{
  "n_layer": 10,
  "d_model": 256,
  "n_head": 4,
  "n_kv_head": 4,
  "head_dim": 64,
  "d_mlp": 1024,
  "vocab_size": 2048,
  "activation": "gelu",
  "norm": "layernorm",
  "norm_place": "pre",
  "norm_eps": 1e-05,
  "positions": "rope",
  "rope_base": 10000.0,
  "rope_fraction": 0.25,
  "qk_norm": false,
  "attn_scale": 0.125,
  "bias": "all",
  "tie_embeddings": true,
  "parallel_block": true,
  "init": "normal",
  "init_std_qkv": 0.0363,
  "init_std_o": 0.00812,
  "init_std_up": 0.0363,
  "init_std_down": 0.00406,
  "optimizer": "muon_variant",
  "lr": 0.0068,
  "beta1": 0.95,
  "weight_decay": 0.0,
  "lr_head": 0.00434,
  "grad_clip": 1.0,
  "warmup_steps": 200,
  "schedule": "cos",
  "final_lr_fraction": 0.0,
  "batch_tokens": 32768,
  "seq_len": 512,
  "doc_mask": true,
  "train_tokens": 264000000,
  "steps": 8057,
  "dataset": "wikipedia_en"
}
Each number is 128 + 32 x the weight over its row's rms, rounded and kept within 0 to 255. Layers, rows and columns count from 0. The size above them is the row's rms in percent of the matrix's.

# layer 5 MLP up, 1024x256, rms 0.134, rows 806-832, columns 128-255
size [ 94 107  98  99  98 107  94  98 100  99 106  97  94 103 100 100 104  93 104  95 100 102 107  95 100 100 100]
[[118 132 188 127  77 140 167 145 158  92 136 134 164 117 129 189 128  91  84 141 120 130 197 146 150 200 121 124 117 156 105 125  47  83 150 107 101 103 116 134 162  73 107 139 193  90 184 130 143 115 125 116 121 165 128 117 158 109 136  97  96 128 104 122 107 140 171  79 161 146  93 141 120 193 145 124 154 117  97 114 157 146  69 159 109 107 172  98 133 178 164 124  97 147  86 102 176 121 146 164 157  51 113 105 112 126 123  96  85 130 130 175 202 142 159 150 154 117 193  59 104 151 109 137 130 174 155 155]
 [118 105 131  76 186 176 114 167 130 136 161 167 154 153  97 147 123 163  92  91 147 137 134 154 112  37 125  70 131  91 129 155 138  71 128 104 166  65 130 159 115 169 166 176 107  80 166 182 136  92  85 143 148 142 110 128 144  78 143  74  89 122 158  64  95 135 120 119 122 116 154 127 152  36 110 146  88  87 108 119 152 155 140 165 190 135 197 144 143 106 120 160 149  82 100  88  91 154  78 153  89 108 125 174 102 178 140  78 160 129  96 116 168 122 123 165 164 107 102 108 129 110  60  94 117 177  77 120]
 [115 120 119  94 139 161 177 123 140 133 126 144 145  94 172 185 185 146 107 122  59 123 131 131  99  97 141 139 163 136 120  99  74 106  62 140 104 131 147 213 111 147 119  30 131  69  86 129 115 169 122  52 148 104 154 167 118  72 124 131 128 129 123 116 150 139 128 113 141  62  78 133 145 154 165 134 167  73 165 206 142 158  58 137 139  68 191 140  96 130 132 118 131 140 149 111 152 156  86 122  60  99 178 132 123 111 144 160 158 124  97 161 134 157 132  82 116  67  94 145 143 121  99  89 150 112 112 125]
 [166 110 146 125 153 104  91 139 109  87  90 102 118 100 128 118  75 177  87 127 118 198 156 126  91 113  65 139 164 128 127 162 111 233 125 140 104 156  95 128 153  63  98 172  84 115 127 150 173 153 122 152 107 144  84 148 177  96 192 142 132 140 132 132 108 129 182 118  87 138  96  78  84 162 122 145  62 105 201 164 119 101 157 142 119 114 125 156 137 140 130 208 194  81 109 116 163 131  97 173 124 129 181 141 141 167 148 119 123  74 109 151 120  88 119 121 131 145  68 131 133 187 201 129 100  86  62  90]
 [110 123 101 105 171  85 117 122 145 178  71 175 109 134 156 182  72 108 115 171 119 110 144 134 128  79 156  99 189 102 116 127 137 151 106 150 147 170  99  95  98 153 171 171 160  89  87 200 141 191 104 129 138 111  99 129 189 119 136 177 110 151 108 154 136  84 117 152  92 111 169  80  84 103 139  93 122 186 132 103 145 168  90 178 111  38 137 108 103 109 191 130 135 167 167 184  67 126 177 115  96  98  89  91  98  84 124 123 116  83 103 122 132  93 136 160 201 155 138  80 121 114 114 181 170 159 182 117]
 [139 108  95  74 116 172 126 110 128 102 104  70 102  89 141 155 175  97  77 170 114 163 187 126 182  96 111  69 166 133  96 127  92 142 126 113 160 153 104 118  87  97 158 158 125 171  96 131 166 200 163 156 127 124  85 100 169 112 129 145 142 130 143 218 170  58 121 127 106 169 114 104 156  97 114  69 123 164 150 111  68 135 133 121 161 143 103 136 109 133  65 171 114  86 126 138  92 103 109 120 100 134 123 111 132 106  82 134 128 125 134 156 143 136 153 170 151  92  65  71 122 177  97 122 130 111 164 131]
 [139 168  54  78 117 154 129 139 158 101 103  88 100 148  85 102 195 121 132 160 126 138 150 138 110 130 110 159 125 123  97 146 180  85  85 165 126 147 104 140 104 117 125 116  87 120  92 162 140 127 121  58  64 182 124  89 151 148 150 131  56  99 196  91 227 146 145 179  99 175 136 143 129  96 125 177 163 157 112 133 133 106 118 157  96 120 170 102 132 162 132 178 159  62 108 142 185 116 126 107 123  78 100  72 153  89 112  73 148 132 134 100 114 126 162 106 128 144 173  83 176  70 167 166 125 153 126 153]
 [149  67 111  98 154 148 152 121 141 140 190 125 148 108 108  98  97 142 131 132 133 123 146 166 125 118 118 112 146 138 150  69  71 112 132 116  93 130 156 138 141 147 126 150 144  99 164 111 122 117 142 151 122 105 176 197  74 146 142 126 140 136 107 134 148 117 148 141 124 147 149 152 144 129 154 132 142 166  74 128 165 118 136 141  90 117 137 185 154 166  59 114 101 161 147  80 106 116 150 175 118 137 154 124 145  96 108  77 161 100 128 128 122 123  81 144 112  97 187 143  99  91 107 191 126 147 104 135]
 [106  94 140 124 100 114  95  67 196 144  78 111  86 116 118  97 149 138  82 125 197 117 170 146 188  93 170 108 199 100 152 107 164 106  97 166 145 108  83 129 151 128 212  97  84 104 131 104  88 129 148 112 120  76 129 128 117  94 114 138 164 107 152  82 104 159 113 104 128 108 172 134 152 152 125 167 119 144 163 154 158 137 179 163 153 132 132 124 127 174 129 168 158 158 147 183 120 158  96 102  49 153 130 157 110  86 111 123  68 170  72 144 142 135 137 204 103 195 141 199 137 132  81 134 144 134 130 137]
 [ 77 128 113 129 134  93 130  48 159 114 102 117 147  46 122 164  68 146 150 108 140 112 118 103 155 134 107 152 171 150 114 191 172 169  72  94  91 148  79 124  88 127  73 154 125  62 102 161 192 108 128  90 120 115  68 102 155 110 114 142 154 145 144 159 144 141 124  98 109 114 141 188 149 143 120 135 110 111 148  88  95 175 128 182 163 153 104 140  81 102  96 155 127  88 141 100 129 103 110  93 103  95 122 183 181 139 141 105 164 130 146 136 180 106 121 152 162 110 168 175 162 127 143 165 112 121  98  38]
 [ 88 106 136 111 134 107 161 134 121 136  66 153 111 119 112 136 125 144 149 122  90 105 106 136 100 125 150  96 127  91 156 132 130 129 126 133 135 109  99 137 130  65  93 146 126 113 159 152 102 135 127 119 190 137 120 112 128 128  90 106  85  92 107 136 102 112 103  80 108  92 133 143 127 167 163 177 106 184 103 146  90 143 122 130  82  62 175 150 162  90 169 111  91 130 114 134 126 149 165 139 120 134 134 115 138 167 152 124  81 255 129 152 138  76 126 114 195 139 152 115 172 146  78  87  95 156 120 110]
 [157 121 129  80 190 140 119 155 141 164 175 120 110 158 132  94 123 155 147  79 151 122 108 101 107 120 139 139 156 122 198  52  99 159 127 126  84 139 132 175 186 106 111 128  60 128 129 134 126 176 155 149 137 189 119  98 110 145 119 104 169 147 129 111 158 108  64 149 193 106 118 160 154 119  90 135 161 184 124 145 118 103 110 100 115 110 143 184 165 104 168 161 132 101  85 115  81 140 146 164 134 169 115 125 189 123 108 141 111  98  88  96 146  34 194 153  54  87 130  88 145 119  97 116 123 128 125 118]
 [137  74 145 167 113 121  80 160 106 115 131 161  89 114 161  91  72 131 106 124 104 170 115 129 206 130 118 113 134 196 118 165 211  81  99 158 173 202  75 125 134 177 142 120 151  65 129 107 172 122 151 142 154 164 118 159 122 198 111  95  82 168 145 151 106 112 113 113  99 120  60 160 119 148 146 174 129 153 126 122 157 154 123  70 142 142 185 121  72 168  86 105 121 119  69 106 140 110 192 118 123 127 129 150 113 170 169 109 143 129  99 160  98 145 161 116 114 131  74 150 101 142  95 120 101 172 156  57]
 [114 122 159 127  92 100 125 170  93 127 126 139 121 209 153 121  56 117  49 152 184 184 110 154  93 110 107 178  97  68 120 139 106 169 164  80 113 164 109 155 134 126  98 141  82 144 116 137 155 147 167 144 171 144  88 142 134 152 148 170 169 114 100 125 157 131 150 156 129 119  95  85 118 122 147  94  47 107 158 141 121 172 149 103 145  86 108 143 171 142 134 155 103 110 167 184 150 167  97 103 118  46  88 110 119 111 100 182 159 106 124 166 128 129 136 105 195  84 119 145  79 102 151 166 127 142 128 121]
 [175 138  81  78 121  74 152 163 109 126 114 109 167  71 181 108 124 105 140  94 105 129 100 136 145  78 130 122 178 142 137  98 140 113 121 153  80 105  53 135  79 125 176 113  87 118 164 105 186  61 103  90 135 152  55 112 166  86 147 136 161 172 111 154 151 120 109 130 144  81 141 119 126 154 122 160 115 102  98 137 131 111 124 184 159 104  97 130 106 165 115 113  78 101  65  24 100 120 144 141  89 109 107 162 120 164  94 167  76 107 168 132 117 123  96 183 156 143 107 104 125  86  97 141 115 150 111 155]
 [111 144 175  65 126 168  90 138 162 193 173 111 171 105 114 160 139 110  93 165 177 171 124 121 131 154 127 106  58 110  77 121 223  97  88 143 141 137 203 131 146 165  97 135 130 130 136 112 127 152 123  54 117 115 151 146 139 139  75 166 106 172 172 141 152 162 147 128 117  80 139 166  70 115 137 159 108 156 138 174 105 116 164 127 125 158 135 116 144 104 170 189 215 138 151 143 175 119 137 151 100  98  98 146 143 117  57 106 130  69 112 150  74 178 142 158 142 132 104  53 137 138 182  55 108 118 112  97]
 [ 69 126 126 143 111 136  52 118 147 200 107 126  42 117 156 139 163  90 125  93 160 151 138  56 184 122  93 133 121 141 152 193 109 122 143 113 165 101 132 121 139 108 149 131 120  98  90 103 135  64 132 152 102 137  87 145 149 179 147 110 167  95 100 138 125 122  77 129 158 168  55 130 157 136 103 138 164 161 124  82  91 184 117 135 109  79 104 153 124  85  83 113 157 119 117  78 171 128 104 107 120 157  81 127 173  84  51 139 102  79 160 155 146  83  96  94 141 118 116 107  98 131 162  99 128 109  87  62]
 [ 94 122 134  96 115 116 121 156 139 124 176 142 105 105 178 104 149 129 160 120 113 145  88 105 140 161 126  94 103 105  89 153 117  92  93 173 146 136 140  72 136 107 135 151 121 117 149 106 137 140 131 152 153 146 117 146  79 123 165 142  74 129 147 117 138 107 102 133 186 145  90 111 122 136 134 100 136 136  89 145 107 154 201 168 127 121 132 138 120 149  63 129 143 110 120 146 129 111 219 100  87 157 101 204 130  70 161 121   6 142 150 135 163 110 140 110 185 145 181 110 137 115 113 189  23 149 108 151]
 [153 157 114 108 161  97  73  71  91 131 141 121 167 138 160 113 133 109 140 129  94 130 170 116 158 238 129 140 187 119 165 120  83  58 114 151  93 144 100  81 123 114 101 165 187 174 151 143 116 125 112  89 114  98  89 193 145 162 136 111 158 158 161 112 102  30 121 168  81  93  79 189 175 123 117 121 123 167 125 132  91 152 146 143  96 115  81 118 142 120 101 126 106 141 106 179 141 180 117 141 152 117 154 167 121 137 173 108 112 114 108 106 165 180  93  84 154 101 128 162  97 137 171  96 103 169  72  66]
 [166 138  93 121 132 135 121 125 126 163 187 186  70 119 135 152 129 159  76 112 132 156  57  42 133  81  55 174 116 189 112 128 114 113 130 114 152 147  98  86  71 112 172 122  91  96 152 154  82 194 118 155 119 187 166  94 153 126 123  88 199 152 136 163 151  99 165 142 162 104 107 153 202 196 144 122  90 121 133 107 101 112 118 123 121 102 175 173 133 139 128 148 125  95 136 165 168 112 101 173  87 147 109 127  48  75 123 137 114 187  78 133 107 110 171 126  68  98  98 151 144  67  67 109  90  80  88 139]
 [ 76 149 138 125 145 128  90 121 112 174  81 171 103 162 139 139 125 148  58 117 180  93 134 122 124  94 124  89 111 150 120 108  96  47 137 131  93  92 158 130 151 141 195 140 118 159 118 132  72  93 158 156 130 136 131 146 144 150 142 162 150 129 145 129 166 148 126 117 135 162 134 134 124 169 165  82 136 150 165 157 177 128 168 105 148  93 111 151 171  66 152  87 131 129  86 160 101 125 130 119 116 117  89 117 145 186  78  94  88  45 158 141 127 101 147  70 130  86 118 124 104  81 151 124 150  41 134  95]
 [154 165 136 142 121 101 112 145 155 112  65 194 128 139 147 182 146 132 215 143 102 144 121  98  98 137 141 159 153 171  82  94 173 122  55 107 151 142 142 115 150 100 124 117 128 138  94 153 112 147 121 183 120  41 126  99  98 136 189  67 128 159 150 157 206 117 126 156 117  99 129 177  78  89 129  91 144 148 159  96 126 141 126  96 105 157  83 175  81 162 157 150 140 104 128 130 150 150 115 124  57  74 140  66 155 151 152 145  88 124 162 142 186 117 114 100 149 158 102 148 154 196  78 131 105 175 150  79]
 [189 217  98 133 168 175 140 141 126  80  92 167  87 162 141  87 101 167  48 148 125  77 130 101 118  96 169 123  93 137 118 130 153 128 106 121 125 112  88  85 142 174  78 141 162 152 141 154 138  94 140 154 137 145 130  98 147 198 139 202 107 129  78 102 146 138 161 131 176 100 170 154  97 151 161  66 177 132 129  81 142 157 142 122 143 155 137 192 119 130 165 164 116 117 157 173 115 137 120  95 152 111 137 114 143 134 128 127 167 110  60 110 153  97 102 114 100 109 100 127 175 132 136 168 156 118  94 152]
 [ 99 150  79 118 204 149 120 135 125 164  95 169  79 133 131 126 139 126 106  92 139 118 137 183  85 134  92 131 141 158 139  96 124 160  95 116 128 183 136 165  60  51 104 111 174 106 109 151  87 163 144 162 135 165 145 101 148  81 107  92 161  84  99 149  80  96 122 204 160 144  96  73 144 149 102 137 125 147  86 120  92  86 114 184 156 139 158 197 163 135 164 155 143 166 152 102 122 108  62 111  94 160 119 151 133 161 102 121 126 135  92 132  86 166 119  99 143 117 196  43 152 172  87 157 172 116 136 134]
 [148 161 113 219 176 153 145 156 202 153 115 118 151 121 136 103 128 125 118 158  78 150 150  94 160 134 134 135 145 153 146 134 201 157 127 176 103 110 107 162  94 142 157 169 139 114  87 183 129  93 182 111  95 145  75  98 135  59 120 123 126 109 131 160 101  47 103 115  83 181 124 100 162  90 155 149 115 162 133 138 156  75  58  86 106  69 138 109 147 108 177 155 119 113 108 131 140 106 134  77 159 134 140 102 133 139 112 153 116 118 172 171 141 115 153  85 145 132  90 116 124 137  94 114  99 150 152 120]
 [125  78 157 107 156 157 139 164 135 108 111 156 158 116 194 148  96 133 185 123 136 115 124 127 121 118  97 121 128 157 159 134 172 119 132 111 183  94  91  77 118  68 125 165  60 105 131 150 107 186 157 126 142 100 150 115 103 127 184 139 103 118 154 122 138 112 129 155 120 146 186  62 168 162 164 162 120 155 119  62  80 169  98 169  98 150 122  93  79 138 132 105  91 123 139 156  84 134  83 112  95 225  91  96 131 146 149 138 118 114 160 144  58 175 132 139 175  96  85 123  79 165 175 116 160 155 122 109]
 [141 198 157  79  55  94 235 105 150  76 112 110 105 112 113 107  77  71 144 156 151 110 139  72 139 117 140 131 147 122  91  87 132  75 155 183 160 151  95  80 127 158  94 130 141 150 122 106 112 167 151 135 181 129 110 152 142 156 142 111 151 161 149 138 135  87 109 167 115 151 106 131 129  82 130 190 122 106 130  82 115 139 117  79 148 122 137 122 145  95 107 192  99 154 156 168 161 133 121 145 113 114 148 101 108 145  90 101 119  69 121  83 106  50 113  73 152 162 110 111 122 128 112 120  81 164 102 125]]
# layer 5 MLP down (transposed), 1024x256, rms 0.068, rows 806-832, columns 128-255
size [ 99 107  95 101  98 109  93  98 106  98 102  97  98 105 101  95 107 103 107  95 100 102 108  99  93  93  99]
[[124 126 110 132 157 141  90 129 103 119 124 142  86 167 136  54 115 160 151 148 158 133  94 123 124  59 126  70 169 155 160 106 137 193 104 137 129 131 124 159 128 192  97  83 126 121  82 148 162 136 162 152 117 105  97 112 104 155 185 141 163 192 104 150 122  75 119 195 100 119 165 136 165 111 132 120 132  99 167 108  54 145 169 143  65 137  83  97 135 144  87 177 120 127 148 159 153 131 130 115 123 132 138 151 217 109 143  93 144 153 147  78  88 105 100 133  86 132 135 133 148  69 139 127 136  81 117  91]
 [142 152 111 128 154 170 119 152 108  82 149  75 189 184 118 107  91 126 127 131 136 100  80 191 131 113 148  99 162 146 100 158 152 121 166  70 157  97  87 137 139 137 110  94 118 127 122 120 114 130  81 121 103 111 167 119 118 121 142 161 122 162  86  66 123 135 101 120 147  85  89 173 206 103 135 182 139 161 125 129 153 134  70 121 154  55 155  38 150 173 110 144 133  94 126 116 159 119  98  65 104 121 144 152 126 145 119 136 218 192 122 193 130 103 122 104 149 131  74 173 172  92 121 109  94 149  91  65]
 [143  55 200 179 142 164 112 102  67 149  96  85 137 151 167  90 177 141 150 105 111 107 138 151 155 103 157 133 162  54 134  97  93 141 101 160 135 112 140  90  88 140 109 132 150 110 141 136 154 114 127 177 125 149 150 110 172 138 118 115 167 143 111 150 139 147  99 141  84 114 107 121 144 133 143 105 134 162  71 127 144 187 107 151 131 167  88 157 146 139 151 114  56  72 109 180 110 132 120 110 107 125 108 173  98  91 122 139 169 128  37 145 143  68  52 116 126 125 144 151 155 119  60  98 112 127 157 158]
 [146 153 160 101 130 129 132 107 168 159  82 169 152 108 156 140 128 130 113 160  96 191 107 167 107 104 163 188 118  99 104 105 124  37 113  89 156  58 138  57 124  79 145 195  88 155 115 124 105 153  76 101  78 136 145 127 111 108 113  80 115 143 101 140 143  97 128 105 179 204 127 145 169  83 136 144 188  89 172 119 143 122 129  74 135  97  74 133 126 129 118  68 169 146  73 128 155 153 134 129 182 154 135 132 108  75 175 113 128 138 182  94 140 146 129 184 172  86 180 133 126 104  98 133 145  99 132 138]
 [139 139 102 153 120 147  90 128 150 146 112 127  82 142 124 146 112 201 141 126 117  90 132 121 197 119  98 148 131 103 184 151 112 100 120 140  94 110 149 148 113 123 142  65 148 123 129 102 121 121 152 112 114  86 121 102 101  55 190 133 129 124 108 154 156  86  91  73 153  66 123 139  96  76 159 125 101 176  90 179 139 118 141 140 102  81 146 151 110 148  62 167 100  83 143 102 143 155 161 118 125 188 104 129 150 100 107 160 115 148 185 153 133 106 123 187 198 102  82 148 129 105 143 116 105 129 112  79]
 [140 103 138  47 129 139 127 108 135 135  85  65 118 140 136  97 131  93 103 112 129 154  75 116 133 179  69 115 155  90 115 166 132  74 143 110 175 166  74 119 146 153 176 150 113 137 135 116  89 110 150 133  52  98 156 143 143 135 153 116 109 124 177 103 116  91 181 144 125  70 108 122 123 117 158 197 151  83 116  79  81 154  91 123 122 176 168 101 114  80 150 192  88 154 178 170  65 157  89 109 181 124  88 128 112 142 152 113  70 202  95  54 135 142  69 110 153  93 214 166  94 125 150 141 176 102 131 161]
 [115  98 124 141 131 118 143 135 132 134 108 145 171 145 154 172  31 156  71 123 139 124 166 125 145 118 115 162 187 137 133 137  81 132 152  80  97 164  89 119 151 120 128 150 197  86 158  90 116 140  90 150 173  99 125 140 144  80 130 102 159 183  76 165   2 186 125 125 128 104 146 149 159 154 103  69 119 141 117 150 119 139 110 155 121  97  76 171 168  74 179  85 152 120 138  96  98 138 145 142  96 120  73 126 120 130 118 144 132 106 141 166 144 114 135 170 124 111 104 156 136  91 105 110 126 142 104 106]
 [ 96 133 141 160  59 170  67 122 103  91  95 130 140 211 168 147 153 102 134 182  85 140 186 192 128 119  90 130  78 123 184 116 126 112  96 152 134 115 123 111 146 134 147 198 175 129  77 154 126 178 108  69 193 150  93  52 128 130 137 120 159 138 136 170 143  95 133 161 158 197 135 148  95 124 162 107 131 105 172 143 158 116  89 101 114 145 121 137 133 136 137 112  75  76 122 142 123 142 128 120 162 144 217 128  88  84 187 132 147 173 157 129 166 114 171 196  70 153 120 122 135 148  81 101 121 109  96 118]
 [110 114 129 116 156 123 128  87 123 170 133 111 114  87 149 119 122 136 165 109 104 100 137 213 198 171 122 176 124  64  97  73 102 109 174 143 160  87 145  95  45 111  95 139 125  83  66 125 118 155 110 187 184 168 135 102 191 170 144 125  23 141 143  97  95 131 166 155  89 107  58 162 107 126 116 115 106  80  98 151  86 107 156 135 104 106 141 181 158 134 124 106 114 138  43 140 148 151 218 157 143 170 100 150  92 112 142 106 145 150  58 135 144 126  60 155 152  80 120 126 153 115 161 160 186 140 122 129]
 [169 149 191  93  70 101 151 107  78 128 136 153 152 138 148 102 100 120  87 108 145 118 142  89 110  67 138 128  67 124 101 110 156 111 142 133 138  98 158 176 173 107 138  99 146 127 158 138 141 126 192 156 127 113 139 170 137 124 114 119 120 131 124 152 115 110  86 148 172  56 103 145 116 144 105 167  68 136  81  80  83 123  98 179 142  82 168  89 140  96 150 112 124  97  99  93 121 139 113 145 129 111 125 120 192  99 147 103  97 101 149 132 143  97 113 142  69 144 104 120  85 108 190 153 102 112 141 142]
 [189 114 125  94 117 141 161  63 151  85 169 101 154 120 159 117 131 114 105 172  84  42 167  90 153 104 172 105 151 180 158 135  99 193 121 131 136 149 129 180  96 107 156 107  33  99 152 107 131 134 130 114 148 112 151 120  85 158 148 144 139  96 108 131 161 100 130  94 135  65 128 101 147 135 116 140 141 120 176 118 128 157 116 105 173 121 126 106 169  58 134 153 188  79  81 156 194 174  69 130 135 215 124 135 176  92 181  82 136 129 144 175 137 121 143  91 136 136 119 149 134 103 142 129 127 180 104  84]
 [108  82 122 130  66 132 205  76 101  64 130 124  44  89 104 132 102 119  49 177 146 176 184 147 112 152 179 121 136  72  81 161 161 122 146 160 144 158 123 102 111 135 155 113 132 142 108 123 191 107  84 142 186  96  91 164 143  71 119 171 112  54 169 148  48  89 142 130 128 155 140 125 171 119 143  92 142 146  89 107 147 142 148 134 166 171 156 110 109 165 123 130 129 126 129 151 136 128  74 165 115 133 133  89 113 102 171 196 137 113 150 137  45 142 123 114 135 155 101 169 101 129 139 119 152 139 140  97]
 [116 128 112 101 121 198 123 114 165 155 102 110 151  85 132 104 103 126 123  87  83 107 102 156  86 134 129 127 135  51 122 103 157 124 153 125 159 139  83  62 168  98 117 131 104 165 158 131 120 157  84  84 122  90 120 100 145 154 123 190 173 164 101 199 114 175 148 149 159 124 169 133 118  89 171  70 100  83 112 129 139 135 121 157  87  85  85 166  72 140 146 131 172 115 144 102 191 117 124  99 134 132 165 156 194 113 115 113 124 185 116  79 158 106  52 173  98 154 125 126 179 182 145 149  77  97  64 127]
 [107  81  89 119 175 149 173 210 156  37 148 153 130 108  86 174 150 148 149 156  68 182 107 115 143 127  85  93 114 171 163 117 105 161 123 115 149  80  40  81 188 132 137  78 134 141 108 115  86 112 171  77 131 103 144 130 145 164 122 146 157  96 119 130 113 174 109 108 125 178 132 131 162 155 134 145 113 154 120 158 104 152 127 113 172 124 168 127 107 166 115 157 124  61 175 142 162 122 156 131 141 155 159 131  69 118  93 191  98  98  98  97  97 134 166 157 104 113 168 140 148 149  96 157  92 134  61  86]
 [ 92 115 105 161 133 125 107  97 121 122 178  82 117 110  76 106 125 180 186 159  89 151 144 168 136 126 115  81 127 117 125 106 110 100 149 182 163 133  69  77 116 141 168 157 104 152 137  98 141 123 133 134 105 133 179 134 122 112 104 148 157 105 128 105  99  96 102 150 148 119 124 223 169 140 159 119  89  96  90 101 149 171 130 110  96 137 123 122 149  85 194 125 158 150 101 111 152 101  62 103 166 166 139 104 114 208 115 122 163  91 163 103 212 132 149 139 181 169 153 112 101 155 133 146 124 137  69 143]
 [150  97 127 164 128 120 136  77  62 102 108  76 160 114 163  66 201 208 168 119 146 150 149 108  75 129 168 143 133  73 116  76  88 137 118 125 162 100 104 103 154 114 107 130 161 116 132 181 113  95 145 169 117 180  91 107 201 123 145 123 166 169 136 138 132  68  78 146 113 102 104  93 117 104  85 117 122 150 101 102 169 181 116 159 136 150  72 114 136 122 130 108 102  67 115 102  76 129  59  92 101 132 139  74 101 119 163 140  68 179 148 108 142 145 203  90 142  99 156 148  99 157  84 178  73  92 167 131]
 [121 114 143 138 114 153 118  75 170 141 179 106 118 113 235  73  62 108 126 158 141 166 128  92 151 206 106 144 103 120 145 124 139 104 113 120 140 194 120  98 117 100  90 136 134  90  79 147  77 139 168  95 127  89 128 178 153 191 135  98 109 110 123 145 143 143 167 121 105 178  78  94 128 123 141 142 114 118 151 182 124 135 120 165  84 111 123 132 167 118  93 125  62 156 117 138 142 161 139  96 118 166 119 135 130 148 136 136 161 142 105 106 137 124 163 120 174 110 148 137  90 132 140 127 125  82  93 113]
 [211 109 117 119  89 100 177 114 174 136 108 144  92 132 110 127 122  98  66 165 102 104 121 143 131 163 185 177 139 158 111 108 150 117 136 176 126  91 127 110 100  89  75 119 110 120  80 136 147  68 127 105 142  93  89 162 162 138  66 165 109 137 177  89 105  92 103  89 151 131  89 188 113  79  91 163 185 117  94 128 144 156 133 118 110 191 133 164 117 139 183 174 109 133 109  98  96 133 191 108 147 183  88 141 154 130 123 124 109  91 145 172 140 156  89 168 126 211 142 133 118 113 148 154  97 134 139 144]
 [ 74 148 203 147 141 119 163 129 114 109 146  91 209  90 127 118 128 101 127 146 107 143 110 117 166 172 121 154 122  85 151 138  86 114 145 192 117 133 120 161 160 154  29 123 147 144 167 206  70 123  96 189  93 125 100 117  36 132 116 138 104 190 119  92  84 155 131 132 177  80 120 107  91 115  81 111 148 155 138 119 122 121 132 139 138  96 196  88 117 143  76 208 108 154 141 103 132  84 156 121 124 146 122  99 179 133 100  98 165  63 180  49 138 135 196 130 147 106 181 103 152 158 123 101 125 170 130 141]
 [149 134 119 137 184  78 153 140 193  78  94 107 171  89  66 183 123 157  65 170 148  98 151 114 116 160 130 182 122 123  98 119 168 175  69 151 137 121 149 182 180 117 132 145 114 132 113 127 145 116 107 120 115 116 138 150 118 107 131 128 158  98 141  73  72 135 117 103 118 117 132  94 157  99  92 111 167 127 160 160 165 126 138 159 131 102  88 100 149 113 148 128 152 167  96  93  72 166 129 160 119 100 106 158 184 165 138 172 105 140 101  99 179 109  83 152 176  89 172 106  82 105 163 129 114 193  46 155]
 [124 144 115  81  87 110 150  97 124 115  79 122 184  94 171 103 141  67 153  89 148 201 175 119 106 155 148 183 122 146  80 161 204 140  77  91  49 195 110  84  90 117 114 127 147  86 164 160 155 165 180 137  85 160  83  72 119 127 158  90 176 136  81 140 103 100 123  93  81 201  95  92  97 162 111 171 105 156 146 200 150 152 172 110 143  64  98 125  67 135 151 153 185 156  66 114  91 141 122 102  42 126 199  74 152  75 141  45 127 108 105 129 155  72 121 128 109 155 168 132  99 147 153  95 117 118 138 130]
 [ 74  56 112 175 130  89 195 102 185 149 137 126 134 105  90 162 158 125 189 104 127 142 130 157  66 129 133 119 118 123 107 108 151 120  71 133 137  81 168  77 173 129 163  95 192 131 207 140 139 120 127  85 143 120 153 135 147 139 171 136  84 104 156 100 148 120 161 132  72  94 166 150 122 144 143 133 175 169 114 166  71 151 189 121  89 101 133 121 136  93 116 125 138 141  88 117 129 129  81 112  90 183 124 129  81 166 163  63 146 144 175 151 171 127 208 143 139 166  81 129  76 166 164 156 180 141 122 125]
 [170 103  96 109 131 121 120 146 135 131  80 165 122 127 138 147 120 101 148 168  75  77 137 132 156 169 196 137 162 130 135 139 145 112 105 120 135 117 157 162 174 124 125 167 139 119 104 113  51 110 158 145 107 143 107 138 122  86 146 131 130 111 178 124 138  69 131  91 160 147 177 152 132 133 180 144 140  88  81 138 133 156 139 140  98 118 133  90 125 123 128 156  68 142 138 169 158  82 100 115 151  77 139 133 179 140 113 113 128 104 114  98 192 103 139 124 116  86  98 145 133 124 169  81 144 101 124 146]
 [108 169 173 148 126 155 150 129 147 104 165  85 181 200 167  92 133 117  68 169 143  95  94 129 136 131 144 121  72 100 104 143 116 141 121 102 113 141 130 134 180 123 106 185  91  64  97 116  98 109  97  75 142  99  76 101 146 159 170 167  72 147 143 117 137 202 168  69  97  77 101 142 149 128 163 195 123  83 182 104  78 171 128  99 125 151 104  62 135 142 110  75 112 114 144 131 161 130 125 101 126 103  90  66  80  89 125 108 138 115 131 189 167 178 155 132 139 113 131 112 101  84 154 140  91 127 147 128]
 [ 75 113 181 102 116 164  90 105  84 174 127 177 145 129 145  85 149 100 148 173 166 134 117  96  89 183 139 134 149 119 125  73  97  81 111 113 106 135 119 157 140 133 176 140 125 118 113 145 119 155  83  73 141 121 197 112 112 126 127  89 115 145 180 122 133 191  72 165 125 159 148 136  74 148  59 114 156 104  80 148  93 162 112 100  86 137 122  66  89 178 118  63  80  91 168 140 138 148  71 176 160 119 139  79 107  81 108 102 111 158 120  95  75 184 176 156 188 151 160 117 127  70 103 143 128 162 163 124]
 [ 90 128 158 110 152 101  95 125 111  66 161 167  94 110  75 147 176 133 116 160  49  87 149 132  88 188 167 104 161 124 127 119  76 152 120  83 116 122 108 168  98 161 148 154 182 165  87 156 168 150  94 146 114 135 115 155  45  97 126  93 130 119  86  94 156 139 114 140 177 164 141 164 142  99 154 160 153 102 176  99 148  94 164 177 170 136 140 170 122  97 116 121  84 148 143  89 126 169 133 171 154 133 166 156 129 128  98 101  73 113  67 107 127 162 174 132 126 144 142 119 100 138 114 144 156 161 103 138]
 [112 123 173 122 216 112  85 174 142 153 170  84 164 162 140 151 177  93 126 115 111 149 113 167 132 141  86 110  99 157 159 131 171 143 111 142  78 172 164 109 104 157 158 105 151 128 123 157 108 101 138 133  91 144 138 158 152 158 132 106  65 149 179 184 110 128  94  83 131 131 172 142 162  58 172 118 146 141 111 118 122  81 138 182 115 152  77 116 131 182 108  71 159 138 159 129 106  67 138 143 162 110 154 167 118 115  99 118 101 143 118 113 138 147 118  88  89 166 108  95 136 117 219 109 132  76 132 133]]